From a checkpoint of a small transformer trained on Wikipedia: MLP 512 SwiGLU, no biases in attention or MLP.
Each number is 128 + 32 x the weight over its row's rms, rounded and kept within 0 to 255. Layers, rows and columns count from 0. The size above them is the row's rms in percent of the matrix's.

# layer 3 MLP down, 160x512, rms 0.132, rows 0-104, columns 0-63
size [103  98 103 103  98  99  97  94  92  93  95  99  89  90  92  97  90 110  89  96  99 103  88 104  99  99  97  89  98  98 114  98  92  90 100  97 104  96  98  97 105  98  93  97  95  98 105  95 108 100 105  94 105  98 101 104  95 102  93  96  94  95  99  95 105 112 103  95  98  99 107  94  91  95 113 103 100  94  99 101 108  97 103  96  91 101  96 103  99  99  97 104  90 102  92  96  96  92  95 107  98  93  98 102  92]
[[ 63 111 199 164 110 149 192 153 201 137 149 101 123 149 178 114 131 112 123 137 179   6 142  80 127 139 130 123 119 109 122 118 134 101 129 174 193 151 181 131 152 177 144 124 142 165 142 123 112 136 184 116 146 147 130 161 161  82 139 181 118 128 118 127]
 [130 111  92 105 186 116 139  95 156  67 112 130 100  96 132 117 191 106  97 143 113 122 115 154 152 112 147 157 154 146 142 147  67 112 144 138 134 118 128 161 102 159 113  93  87 101  99 127 115  78 176 121  99 114  79 132 117 139 114 143 118 143  74 109]
 [125  68 110 126 146 142 159 130 152 129 146  82  94 133 114 151 142 128  72  95 192 145 133 203  74  78 156 100 164 119 110 122 121 184 131  93 111 175 104 132 167 158 135 141 125 159 178 121 130 151 139 148 151 147  78  98  95  95 120 138 138 186  99 127]
 [148 166 185 112 140 100 119 166 138 152  98 106  88 143  75  37 152 141 140 148 167 157 115 111 127  96  94 135 105 102 165 139 110 109 107 115 136 122 143 138 126  88 117 167 131 156  99 153 177 105 135 151  59 136 160 154 158 155 102  49 133 110 105 160]
 [117  99 123 138 140 125 113 147 171 107 154 111 109 186  82 152 165 157  67 133 155 106 110 185  83  96  72 128 123  90  82 144 165 111  92 145 129 114 150 104 134 109 133 111  83 146 120 121  53  77 138  67  81  86 146 201 113  97 136 112  76 181 154 151]
 [147 159  51 161  93 165 129 170 159 119  69 141 119 170 135  77 116 133 138 136 140 148 183 126 184  49  80  57 170 136 163 134 139  90 133 138  84 180  95 110  80 135 144 160 101 134 139 169 115 120 148 120  93 164 126 175 131 220 119 132 130 163 134 185]
 [122 126  74 182 114 157 170 143 124 181 137 110  87 181 170 134  63 196 129 124 108 110 146 130 143 139 119 115 154 138 129 117 126 126 157 152 158  97 127 126 155  90  72 170 200 132 128 121 121 118 136 153  64 164  66  54 142  81 147 139 126 152 101 131]
 [128 176 106 127 169 141 118 131 134  65  76 162  66 120 192 115 115 103 137 128 107  64 151 174  72 151 173 107 120  87 134 130 161  76  76 156 134 200 130 129 181 156 120  63 125  77 120 104 102 176 135  70 161  71 130 155  92 113 151  97 178 150  89 113]
 [156 108 124 134 138 102 144 135 138  62 195 131 221 104  90 144 102  64 147 123 159 134 108 132  94 153  97 186 114 149 135 103 128  94  98 163 123 100 110  82 165 105  87 144 199 133  87 176 141 186 136 136 152 102 121  94 138 113 130 128 136  92 106 111]
 [106 176 196  76 136 172 126 127  90 182 110 157  25 132 117 166 177 125 139 131 137 172 123 206 155  58  96 107 152 131 127 150 138 107 141  94 110 134 114 165 153 153  91 159 105 129  97 161 155 123 125 124 155 116 185 115 162 102 121 100 161 161 154 102]
 [ 48 139 134  76 127 147 140 108 149 104 137 144  85  87 160 114 169 129 126 115 144 125 136 157 153 146 100 181 124  85  78 108  91 142 182  94 134 183 221 142 139 102 101 144 129 179 204 127 134 164 160 152 113 137  62 164 153 115 139 121 150 183 180 142]
 [ 94 132 124  48 126 171 120  99  45  96 136 118 199 105 153 170 206 170 187 140  97 172 162 147 160  44 112 123  89 165  90 132 175 108  75 138 170 133 144 126 124 140 137 180 124 106 176 103 111 126 144 138 144 121 169  88 117 153 140  90 116 125 133 104]
 [125 154 140 168 118 154 117 113 197 173 137 200 137 188 137 146 122 105 108 137 141  96 150 172 166 116 168 111  76 115 170 116 129 158 134 179 104 117 108 150 203 139 110  85 184 110 107 101 131 163 112 135  60  62 112 103 162 183 105 105 121  43 149  94]
 [152 133 135 100 148 118 134 137  78 119 138 141 194 145 152 131 140 123 134 125 135 133 156 180 116  80 118 135 113  68 145 119 123 137 138 128 111 176 167 107 110  97 116 170 144 131 160 104 142 105  81 155 130 175 159 132 137 131 144 177 110 107 166 103]
 [135  68 195 145 176 154 133 142 162 141 132 101 110 128  91 113 159 123 128 141  87 144 183 153 148 191  87  87 100 101 182 144  94 131 195 161  92 115 121 104 152 113 197 115  94 160 144  97 149  68  90 126 100 134 142 131 109 107 121 105 141 129 144 146]
 [157 120  90 196 146  85  68 141  97 174 125 110 149 112 151 116 140 151 102 108 178 122 124 115 151 101  91 113 103 140 130 143 105 104  91 173 144 146 124 106 123 135 106 125 107 125 109 176 156 146 143 125 123 101 109  80 112 174  61  80 150  92 121  87]
 [ 90 126 108  78 146 139 178 148  84 124 218  99 143 113 162 134 135  96 110 111 137 147 137 164 113  88 190 126 192 112 101 149 142 136 156 101  95 127 114 163 162 119 145 110 108 135 107 126 111 135 150 134 180 128 160 154 109 115 140 115 138 183  82 114]
 [116 100  93 144 100 128 107  97  90 163 138 133 159 129 117 138 138 168 127 167 171 103 140 106 157 124  99 155 118  90 119 137 153  83 122 198 118 156 120  88 116 122  96 127 109 108 119 144 191 142 145  93 109 135 147 152 102 152 119 140 123 155  68 146]
 [147 153 119 121 255 128  89 110 108 145 108  96 113 163  99 189 144 122 145 143 108 173 150 123 103 119 194 202 101 135 130 102 149 151  93 157 110 139  82 107 156 177 163  82 137 129 129 142 144 159 104 126 105 170  85 124 129  94 122 209  99 161 136 124]
 [105 105 113 140 141  89 171 123 153 145 136  77 115 116 146 124 120  98  97 112  99 184 121 141 165  93 140 128  94 142 158 183 118  79 113 170 123 171 149 150 171 150 159 150  90 129  93 120  89 114 143 103 166 107  68 178 128 114 188 103  90 101 162  82]
 [130 182 135 129 115 130 135 118 117 102 128 127 130 154 137  43 210 101 159  99 136  93 122 118  94 100 100  64 121 125 151 141  15 190 143  56 208 128 158  72 129 106  90 112  84 110 132 118 106 132 127 140 126 129  89  72 145 126 145 135 144 177 126 156]
 [ 94 103 143 123 135 136 155 113 172 175 108 176  63 128 160 153 102  83 131 171  91 145  95  73  75 136 148 122 114 125  73 110 136  87 166 172  42 127 121 139 119 102 116  45 117  65 145 131 109 157 153 110 132 197 144 212 150 117 146 185 142 143 129  65]
 [168 112 164  67  81  90 109 117  71 133 205 139 127 149 137 127 130 132 153 135 143 123 132 109  84  91 123  95 173 102 138 127 149 157 123 142 142 110 118 114 147 206 164 138  42 144 132 125 105 104 103 138 144 130  87  89  59 122 145 183 155  71 132  99]
 [136 141 127 147  80 139 193 141 138  79  87 138  73 129 143  67 143  93  98 119 116 123 125 125  83  98 134 136 111 117 115 139  72 172 204  63 119 147  90  91 130 122 104 160 139 122 130 143 146 151 164 150 123 167  60 138  96 146 142 124 176 128 171 156]
 [151 178 106 175 148 105 155 170  90 120 162 141 103 144  78 127 190 119 160 121  82 117  83 151 162 157 120 167 114 123 172 168 179 127 158  87  90 144 187  85 106 158 129 154 145 130 109 173 104 155 133 189 132 155 141  99 125 152 101 146 138 124 141  95]
 [184 165 106 139  72 105 133 106 116 121 136 121  88 126 102  85 152 162 146  95 130 148 179 146 139 129 150 171 183 116 210  97  69 117 142  98 105 153 154 122 102 127 124 151 165 159  99 120 163 104 111 158 117 150  91  92 147 166 169 160 175  77 144 120]
 [114 124  55 174 142 119 141 156 128 105 120 145 193 151 147 134 135  29 161 149 136  80 164  99 108 160 118 134 144 128 135 150 108 105 154 130 158 105 174  99 159 115 108 104 161 121 156 139 144 129 122 179 137 118 130  95 127 164 132  82 153 117 127 114]
 [ 89  96  76 122 130 131 155 105 153 151 217 137  88 117 107 156 149 184 103 107 130  39 115 123  67 162  99 199 102 154  75 165 170 124 130 134 126  99 184 132 103 109 128 108  81 109 101 141  92 157  98  99 140 157  99  92 152 127 146 187 180 156 126 157]
 [151  54 107 121 117 157 107 152  84  61  57 106 120 124 102 170 125  79  79 148  78 143 111 154 136 149 166 108  69 129  92  97 147 160 144 156 182 123 100 128 175 156 157 130 108 168 143 120 157 186 200  96  83 100 146 112 119 176 100 133 112 107 135 120]
 [126 149 149 126 152 172 103 123 134 109 103 103 159 141 157 148 204 133 127 134 159 144 103 188 160 146 167 137 174 147  78 169  84 105 106 133  95 121 113 165 142 147 130 114 137 110 118  98 126  91 155 105 129  60 181 168 142 129 132 113 151 128 137 146]
 [129 131 115  90 153 137  95 139 105 117 126 128  73 118 120  63 129 109 142 104 162 129  99 104  46 156  91 100 138  94 126 116 109 150 146 145 141 110 139 184  50  76 115 143 133 169 139 156 167 131 101  71 143 174  67 102 121 218 109  99  97 163 114 136]
 [144 148 147 133 157 126 188 119  60 167 109 126 163 138 102 118 107 179 117 134 121  64 143  98 138 141 136 129 157  92  90  62 112 118 174  67 140 128  48 112 106 105 130 102 115  97 143 150 121 108 149 158 162 147  21 166 104 152 139 171 110 111 102 155]
 [146  69 170 123 165 107 165  72 120 121 118 173 135  54 168 158 132 192 148 157 180 140  88 191 123 156  79 118 147 118 147 100 143 149 126 202 117  84 135 125 142 110 206  89 102 130 102 144 126 125 106 177 117 128 174 137 128 114 123  92 123  63 158  81]
 [160 125 113 159 107 153  93 125  82  54  72 116  89 158 107  83 181  96  98 104 119 137 130 121 110 141  88 108  74 153 157 129 136 142 130 122 143  87 117 156 144 133 145 167  99 163  99 104 115 125 127 148  78 201 158 119 153  96 110 127 108 178  92 209]
 [136 176 158  91 129 132 117 126  75 115  73 126 156 117 141  97 109 147 159 143 178 157 171 124  69 111 125 116 160 132 158  92  75 169 124 150 100 144 183 167 122 156 153 131  90 165 108 144  95 104 172 102 165 125 126  17 120 119 138  80  83 160 111 175]
 [169 138 120  86 100 142  60 105  96  94 157 116 179 151 137 125 146  43 155 109 156 144 170 109  92  95 111  60 156 120 134 110 170 125 125 108 120 104 160 145 134 198 133 106 136 152 109 161 140 216 132 177  42 120 130 121 148 143 111 122 148 167 140 108]
 [101 163 179 103  65  82  85 152  78  82  36 150 181  95 114  91 111 181 106  58 216 134 109 165  50  99 151 129 132 106 136 131 126 190 114 117 145 186 152 170 127 113 119  92  90 123 115 135  92 104 126 129 136 129 134 134 162 129  71 143 108 167 164 130]
 [175 153 105 127  88  91  67 149 111 131 113 150  44  83  89 132 151 147 107  81  75 106 131 123 112 139 147  81 104 101 207 123  76 180 155 101 143 208 141 111 127 144 119 123 117 162 129  91 143 150 134 156 205 158 101 112 140 124 144 108 165 141 121 105]
 [144  88 162 114 183  93  99  96  86 115 172 152 141  88 139  99 143 126 138 163 138 169 120  44 146 115 156 128  87 135 120 156 147 174  82 170 135 207 189 126 169 119 100 161 169 146 131 131 169  42  72 121 148 162 104  90  97 139 122  90  79  86 154 182]
 [106 172 133  85 152  97 186 140 113  63 117 159  82  66 155 126 153 143  97 125 157 134 121  92 120 169 120 146 120 157 100 110 125  99  90 136 160 182 108 107 133  66  92 127 130 152 116 156 109 103 107 162 147 141 171 193 115 146 158 128 127 153 118 159]
 [ 81 179 142 115  98  66 137 105 158 136 124 100 136 179 115 150 125 142  74 192 162 136 145  69 145 153 122 200 161 101 132 141 124 152 129 112 157 134 137 122 132 104 112  88 102  74 117 118  77 160 133 123 108 143 157 108  66 109 126 163 184  73 132 158]
 [159 119  94 100  83 166  76  92  92  75 159 156 169  66 147  76 135 127 187 113 118 141 148 115 138  68  79 109 106 156 181 123 134 119 154 174  93 124 160 133 148 155 148  93 103 135 177 107 139 217 151 153  81 123 108 149 154  90 141 121 103  74 147 110]
 [113  96 117 111 140  86 121 106 119 172  26 124 158  47  79 177 155 140 184 139 135 154 114  99  59  75  91 176 158 118 205 166 180 125 129 165 170  48 170 130 130 121 194 161 178  90  87  85  99 100 101 159 198 103 128 122 131 117 128 152 124 152 134 199]
 [116 196  94  73 102 183 167  91  67 169 123 103 168 240 123 133 112 159 129 147 129 170 142 147 126 141 124 112 196 119  93 115 124 110  89  86 158 122 129 128  80 112 157  92 158  95 151 100 102 101 131 116 103 156  96  90  87  97 117 161 183 116 161 144]
 [ 73  71  96 131 169 106  83 129  94  60 135 124 115 100 128 122 140  63 115 139 197  83  92 142 182 122 137 160  91  91 107 126 117  66 105 102 126  45 124 118 132 134  35 111 106  87 100 138 111 140 149 146  95 118 161 110 117 133 114 131 126 107 127 124]
 [133 145 108 119 126 127 134 203 159 120 116 132  53  92 111 122 115  96  98 164 120 140 152 188 123 136 163  94  96 148 151 153 161 154 101 156 109 150 147 113 161 135 110  94 157 143  62 108 110 102 109 156  74  88 163 173 112 147  87 176 154 153 125 147]
 [120  77 101 148 146  71  84 135 199  75 163 113 133 155  37 133 115 178 156 144 148 124 113 109 232 197 147 157 127  98 132 124 153 126 105 127 104 164 147 145 170 124 138 155 158 155 136 131 106 126 141 143  81  80 153  30 140  99 143 151 121 158 151 121]
 [ 86 101 121 131 120 131 107 176  69 119 159  95 178  85 111 132 124 114 170 120 165 155 107 159 117 106  80  97  95 163 146 127 134  88 117 144 180 130 107 131  95 144 174  59 148 113 139 103 114  96 114 126 123 148 125  72 158 113 134 126  87 176  74 135]
 [201  67 138 112  93 174 114 148 114 159 105 145 145  95 226 151 122  48 151 152 119  80 107 189  90 151 118 133 101 162 135 129  53 200 116 159 193 117  83 143 129 134  79 141  93 126 101 118 172  66 132 128 185 196  20 134 129 147 131 115 137 173  46  83]
 [149 116 104 111 141 171  78  85 106 140  98 131 107 108 163  82  70 108  97  71  98 114 118 149 111  96  47 143 175 162 146 136 139 165 181  62 155 190 164 149 109 127 123 118 110 141 126 103 146 124 140 162 180 156 104  79 123 100 135  66  80 102 126 144]
 [132  93 170 120 184 191 101 186 143 134 142 140 112  57  61 121  84 151  67 122 165 156 137 120 143 137  60  74  80 102 124 148 212 171  78 106  63 122 142 111 191  75  98 157 133 139  78 142 131 109 138  79 138 123 180 116 146 165 138 102 120 154 102 146]
 [114 183  90 132 120 159 162  76 107 218 126 168  49 110 112 149 146  93 139 124 191  93 133 120 104 150 147 118 162 106 149 167  78 119 110  68 142  93 127  76 111  75  73  62 103 154  89 128 188  95 113  89 125 140 109 135 143  97 170 153  82 115  93 109]
 [153 110  63  86 142 104 193 151 139 145 102 143 118  99  93 118 140 139  97  88  93 169 160  89 124 121 120 125 160 107 126 131 220  97  82 153  86 120 103 197 111  94 106 110 112 149 125 172 130 136 123 130 110 140 121 127 129 126 148 114 121 123 127 151]
 [150 115 173 120 141  94 146 146 193 182 178 127 152 179  92  95 101 119 164 133 185 137 138 137  97 128  95  75 166 101 113 108 115 113 109 123 168 139 139 130  87 143 172 109 115 138 153 122 164 127 112 139 206  94 131 146 146 161  94 157 150 161 149 183]
 [100 116 150 142 144 100 104 191 174 152  83 146 200 136 113  86 143 135 118 128 109 127 131 119 120 112 127 161 158 108 108  84 151 157 156 114 148 145 117 167 137 158 115 129  53 130  93 128 125 124 113 121  52  89 156 133 103 124 122 153 130 144 114  97]
 [159 137 108 151 152 125 138 124 128 123 113 126 127 185 175 119  50 118 144 169  67 138  75  73 174 125 115 124 175  93 132  99 185 165  84 119  93 182 174 157 151 121 117 185 125 121 109 128  61 100 137 161 183  62 155 160 131 167 121 124 134 107 145 101]
 [134 171 160 171 116  75 168 146 160  79 115 106  87  78 169 140 173  97 145 156 135 103 127 151 154 155 171 172 156 106 174 155 152  66 164 166 125 187 104 124 147 173 151  94 206 125  84 105  82 138  82 109 104  84 130 179 130 118 146 132 145 136 174 129]
 [136 189 155  73 172  70 118 136 127 123  47 125 209  97 124 145 138  85 161 100 163 205 161  58  96 111 131 169 168 126 100  79 184 149 139 106 156 181 109 164 111 130  80  64 157 116 133 124 125 113 122 178 209 129 119 130  99 129 157 131 116 127 111  86]
 [115 185 153 125 132  89 109 133  86 126  64 112 157  93 149 143 190 114  97 141 166  94 202 101 119  95 108 122 132 125 130 122 138 149 160  42 104  83  82 103 113 150 155 126 171 152 127 138 125 117 127 127  74 139  89  94 135 181 115 158 149 137  93 129]
 [131 110 105 167 127 178  93 116 159 147 188 185 239 161 145  93 193 192  94 105  58  87 100  88 118 115 130 146 167 128  97 123 142  98 179 120 122  95 104 103  33 165 104 117 112 168 135 125 108 140 145  89  87  93 185 122 131 133 117 131  93 170 165 105]
 [138   0 142  90 188 104 158 139  86 139 120  91 136 114  97 131 140 114  90  69  89 124 140 130 141 123 115  42  79  96 123 148 152 154 104 122 127  90 165 122 151 166 116 174 157 133 107 195  78  95 113 195  70 144 107 123 107 200 148 117  91 110 187 127]
 [107  90 144 104 158  99 120 168 157  85  39 143  31 158 150 145 137 138  96  96 136 148  77 146 100 111 118 147 175 128 202 134 141 176 134 138 158  98 133 162 110 149 126 124 183 110 135 153 117 125 105  87 117 138  71 210  48 159 152 113 130 159  83 114]
 [167 112 112  86 158 130 159 104 114 153 140  76  66 113 126 117 160 181 153 159 188 168 157 133 119 115  99 109 135 142 129  61  95 200 135  89 120 128 168 129 135 153  96 144 106 116 125 127 130 121 142 162 172 152 130 216 114  95 156 127 143 178  68 116]
 [141  89 162 163  75 186 133 159 128 106 126 193 135 134 134 153 114 107 133  90 115 165  88 140  94 131 128 142 156 122 124 133 161 107 169  96  80 100 171 139 121 117 128 170 173 138 116 174  88  10 117 171 172 119 126 162  65 107 157  80 112 146 113 107]
 [ 73 196 197 158 204 100 141 105 104 192 115 155 156 129 167 123 136 131 153  96 151  68 143 122 140 125 104 128 132 103 132  96 145  61  74 126 166 156 190 172 188 130  88 131  80  94 118 147 107 159 148 123  89  97 162 125 104 139 129  75 145  64 104 161]
 [123 132 152 112 194  88  50  84 142 131 157 148 147 232 134 140 107 114  97 117 166 101 106 145 126 130 153 111 114  95 116 141 106  84 188  59 142  52 119 163  56 182 144 116 186 109 159 148  45 205 145 139 124  79 157 157 115 138 122 169 134 146 132  64]
 [ 97 127 174  69 154  99  73  85  82 205 174 123  79  76 161 191 146 129 116 184 115 115 133 101 163 125 153 135 115 140 123 137 135 124 110 174 147  71 142 144 118 143 175 106 153 129 160 135 121 103 148  83 148  85 171 113 101  84  67 103 133 208 115 114]
 [163 140  92 116 160 156 108  82 196  83 117 123 135 107 164 127  94  93  74 154  99 112 105 196  94 138 104  45 165 121 129 100 151 129 152 170 104  80 117 140 130 125 103 173 140 158 166 126 115 106 161 135 109 107 156 135 152 127 137 106 158 103 129 119]
 [114 121 104 219 152 159 126 128 199  81  96 125  68 146 130 104 156 120 165 128 106  55 118 193 152 171 178 132 132  99 156 159 150 114 152 152 169  75 162 152  60  94 199 124 149 131 144 100 187 155 115 121 136 164 150 155 108 155  77 157 175 126  96 138]
 [119  75 163 168 125  99 136 121 132  69 106 114 192 126 200 102  81  88 142 149 118 116 159 133 155 101 104 133 122  80 132 109  30 134 152  52 145 141 117 124 102  53  71 158 182 194 137 140 162 136 118 146  99 118  64  70 111 120 109 119  85 197 113 180]
 [133 104 144 182 125 104 116 153 129 138 131 157 147 183 189 110 113 166  76 193 159 113  98  79 157 105 120 185 132 171 177 158 143 117  88 117 110 133 169 127 180 163  53 148 105 122 153 106 147  76 109  83 125 117 170  94 138 126 121 118  94 127 145 108]
 [ 94 103 106  96 103 153 190 140 128 104 122  90  91  90 145  99 165  81 128 113 140 101 140 112 126 167 104 163  24 121 107 129 116 175  91 145 165 142 134 143  92 119  93 134 179  76 135 151 146 144  91 205 104 142 145 147 177 147 129 163  81  51 145  90]
 [106 136 178 160 142 104 118  97 131 135 134 135 203 175  85 133 110 111  87 104 163 127 125 110  68 150 156 107  86  74 199 148 129 137 109 163 147 114 181 104  66 156 106 127 193 150 145 132 128 172 163 132 156 146  95  76 109 130  87 129  77 103 160 159]
 [198  47  87 122 141 129 147 223 122  76  94  98  98 182 179  68 133 131 148  89 141 181 131 114 160 106 138  93 138  83  71 109 107 179 105  89 140 145  66 155 134 138 142  90 127 140 171 114 146 235 149  85 113 190  27 153 127 111 115 137 173 108 163 155]
 [128 162 147 147 148 123 121  45 134 111  86 155  86  88 172 172 102 174 133 194 103  86  78 110 143 143 169 109 145  93 120 109 150 205  75 164 191 158 144 115 172 117 124 110 104  77 142  92 137 128 155  96  77 142 185 158 120 162 145 150 157  53 168 114]
 [129  95 114 139 129  97 154 123 110 156 146 150 173 143 148 187 156 170 206 166 161  72 118 178 152 139  93  92 182  86 106 157 128 113 165 131 105 148 133 106 154 139 146 137  98 116 114 189 146 189 110 111 111 100 109  97 132  93 165 120 132 195 149 114]
 [146 159 106 120 135 158 144 145  60 127 118 100 148 135 116  90 127 122 176 139 141 182 141 150 107 104 123 100 138 185 134 159 129 168 133 115 175 144 109 109 155 106 190 130  79 132 161  99 125 157 145 104 158 142 162 129 106 141 154 153 108 164 122 127]
 [152 102 179 119 125 108  97  99  98 157 191 129  99 147  86 104  86 109 109  89 110 106 153  85  87 140 107 172 109 116 119 153 146 150 107 117 142  80 180 125 120 132 154 132 161 154 160  89  81 114  94 214 117  85 134 112 106  99 114 120 138 161 102 121]
 [172 154 104  77 148 168  82  92 128  67 137 120 144 127 131  91 113 170 132 111  85 175  93 120  96 138  68 105 127 115 142  96 173 126 106  79 169 207  57 111 148 120 142 130 134 112 159 120 172 168 127 162 135 150 158 162 163 120 133 115 120 138  84 135]
 [195 101  95  65 122 154  95  70 158 146 130 140  87  67  99 174 183 134 154 118 124 168  93 147 132 144  70  57 139  88  87 137 164 139 130 116  67 150  60 136 132 107 140 100 152 154 130 119 136 146 124 130 123 167 146 117 103 155 125 147 184 187 134 101]
 [138 153 125  93  40 142 156 115 140 155 136 118 130 123  92 168 113 121 120  94 111 205 142 108 174 141 139 125 106  94 152 158 107  76  78 119 126  59 145 103 107 121 125 105 172 125  87 111  78 189 123 153 131 182 145 162 152 115 117  78 173  79 120 107]
 [113 148  96  94 139  86  81 177 168 105 105 135 119 134 155 118 163 159  84 108 102 175 120 162 107  53 188 218 106 104 180 132 142 109  80  57  88 144 142 100 151 126 111 168 111 156 134 141  88 152 110 136  91  85 167 111 151 184 167 181 210 118 162 167]
 [154 161 109 147 133 170 157  93  61  94 108 167 119 126 119 173  76  91 113 167 130 125 142 100 107 142 160 124 152 142 127  85 163  96 168 139  83 135 151 117 185 134 152 141 115 173 124 127 126 140 150 108 103 117 143 146 158 106  72  83  93 169 127  90]
 [125 105  67 115 111 124 182  87 108 122 191  94 141  78 104 206 157 102 180 123 160  77 117 136  81 124  97 175  30 166  71 105 100 127 164 130  66 111 164 114 134 100 122 113 111 156 101 126 150 124 152 108  20 128 102  53 124 117 147  75 176 208  76  60]
 [111 108 120 137 129 142 143 140 111 108 189  84  91 158 137 144 166 174 119  70  91 133 114  95 136 139  81 230 154  88  80 113 145 120 154  80  68 108  99 130 128 150 125 118 137 108 123 156  70 131 128  97 129 167 141 134  93 128 113 162  95 125 137 181]
 [128 120  90 132 195 130 187 136 178 118  96 136 200 173 137 163 101  37  97 160 149 106  65 126 128 150  60 117  94 152 208  99  85 103 115 146 147 122 178 129 102 124 138 133  61  94 111 149 147 182 134  94 121 164 111 131 144 142 171  97  99 119 102  98]
 [106 140 183 128  95 131 114 110 146 160  69 134  84 131 125 119 138 124  99 107 104 140 127 119 138 131  95 137 154  96 111 177 178 123 124 155 143 109  92  99 135 100 129  92 124 107 135 116 128 155 100 103 177 110 113 201 108 117 197 146 153 124 155 156]
 [ 78 141 107  80 133 107 109 154 178 135 103 139 128 122 103 141 162 110  84 197 150 149 122 109  51 114 120 156 134 139 142 100 155 144  78  90 144  51  90 157 168 174 115 139 173 151 105 114 107 190 107 154  90 164 120 108 152  96 130 178 146 100  66 118]
 [174 106  86 131  97 109 180 105  91 135  81 139 122 105 171 118 134 145  97  51 118 148 208 138 126 116  67 101 157  96  90 137  93 118 138  80 163 158 107 124 137 166 156 168 139 104 158 134 102 152 131 191  95 125 114 172 134 120 128  90 107 138 145 122]
 [151 161 138 170 109 117 187 124 124 107  88 117 134 121 153 126 137  64  97 133  88  52 126  33 100 188 175 110  92  55  96 157 106 102 141 129 184 131 144 169  60 171  88  98 122  86 157 133 121 101  95  97  94 128 147 111 137  68 108  88 122  82  81 166]
 [133 113 120 148 124 118  99 115 101 162 133 100  67 154 176 129 163 149 161 158 153 109 116 121 136 151 130 152  74 120 105 149 165 141 119 108 168 129 167 105 119 146 151 149  81 142 118 143 110  88 117 107 103 101 192 140 129 157 101 159 113 101 145 126]
 [189  98 116 162 159  96 164 133  96 149  90 115 120 113 130 121  90 148 113 175  67  97 150 130 186  74 114  36 206 126 134  93 115 116 131  82 110 113 111 127 133 109 178 110 104 161 109  76 152  93  98 141  84 130 120 133 119 116 120 109  94 143 119 158]
 [148 109  93  99 146 121 153 147 127 155 134 114 180 183 116 115 163 162 130 108 176 143 143 112  74 113 140 114  95  96 128  85 160 184 134 121 153 147 168 140 210 142  94 117 123 120 106 136  75 102 162 156 142 139  88  45  74 177 110  72 101  92 131 117]
 [160 153 119 132 170  90 147 199  81 113 165 132 159 106 135 142 125  87 132 135 155 151 136 165 130 142 108 126  99 127  33  90 160 191 155 152 169 144  95 186 148 159 123 105 132 131 145 152 143 148 116 131  91 159 111 106 129 200 105 134 119 157  78 107]
 [112 107  59 102 114 140  71 142 113  69 167 114  48 195 116  83 136 109 225  86 182  93 136 180 130 120 119 160 191 107  38 148  40 161 138 110 128 162 116  81 165 127 156 136 119 153 159 106 165 123 167 174 128 145  98 129 143 108 152  81 171 111  96 125]
 [125  51  96 156 168 150  55 133  54  83  60 129 155  91 141  90 114 144 150  93  74 105 150 178 128 185 144  78 172 134 108 108 121 102 116  81 109 142 138 135 147 118 129 153  48 142 181 123 104 147  85  84 121 151 115 168  97 140 132 154 164 105 139 195]
 [181 184  71 116  92 117 109  88 190  91 172  70 153  70 137 152 148  56 104 131 162 183 143 106 119 158 155 132 119 136 188 128 143 116 140 165 101 116  79 111 132 116  78  72 121 125 146 103 132 159 107 114 143 133  70 117 147 109 143 121 123 149 114  72]
 [131  80 122 217 162  77 186 154 116  73 154 132  68 219 172 128 154 105 110  82  32 132 115 158 139 141 117  90 124 153  78  82 118 118 160 138 149 209 160 128  69 120 166 135  84  77 107 162 118 160 122 107  67 136 142 159 156 115 152 114 111 226 186  94]
 [100 172 112 149  91  78 143 141 155 106 139 145 139 161 123 178 141 138 110 128 109 167 109 118 148 162 125 140 125 115  64 144 163 116  70 110 139  80  85 150 178 143  68 131 161 133 127 111 161 112 144 175 124 157 131 111  89 129  88 167 123 125 151 124]
 [147 149  94 142 112 157 158 175 131  97 109 132 145 144 148 151  92 154 105 160 131 107  94 185 102  90 169 127 116 123  66  76  65 183 142  84 144  98 139 126 101 128 193 156  70 129 142 137 150 100 137 128  61 132 136 172  87 150  97 130  80 122 131  63]
 [100 111  97 108 104 169 104 139 153 132 100 105 167 120 103 122 131 129 152 130 146 187  83 136 206 102 157  91 104 212  87 104 105 145 141 125 103 121 133  83 118 104 109 123  91 167 111 129 116 137 130  77 105 129 140 126  86 160 125 171  68 157 117  49]
 [ 99 137 126 165 125 110 124 104 137  73 181 138 103 149 172 146 105 155 161 143 117 132 154 143  96  98 154 146 103 140 107 130 206 125 127 160 129 147  91 128 156 153 122 156 130  62 160 210  91 100 100 181 151 170  86 187 116  96  75 135 173 156 141 102]
 [115 140 113 193 181 117 123 187 141 153 202 137 137 184 127 111  89 132 163 152 172 138 133 130  41 123 177 117 146 128  85 117  90 114 129 165 132 126  72 124  99 159 105 151 139 140 105 140 162 135 112 168 128 144 112 171 132 149 103 162 120 115  96 111]
 [ 94 137 145 171 119 158 124  81 145 173  93 132 171 163 124 123  86 183 141  97  92 116 113 102 123 149 195 135 172 103 153 103 206 118 146 113 134 110  74 148 118 145 139 216 140 223 133 149  87  99  94 187  82 191 115 107 109 167  72 122 121 121 111 149]
 [177  91  72 167 137 107 142 160 188 116 103  96 132 121 151 170 100 121 112 158 149  68 110 153 140 107  87 127  71  88  93 147 123 163 178  90  64 118  96 109  84 160 136 116 130 165 157  93 151 137 100 126 104 118  90  85 142 133 130 159 130 112 138 134]]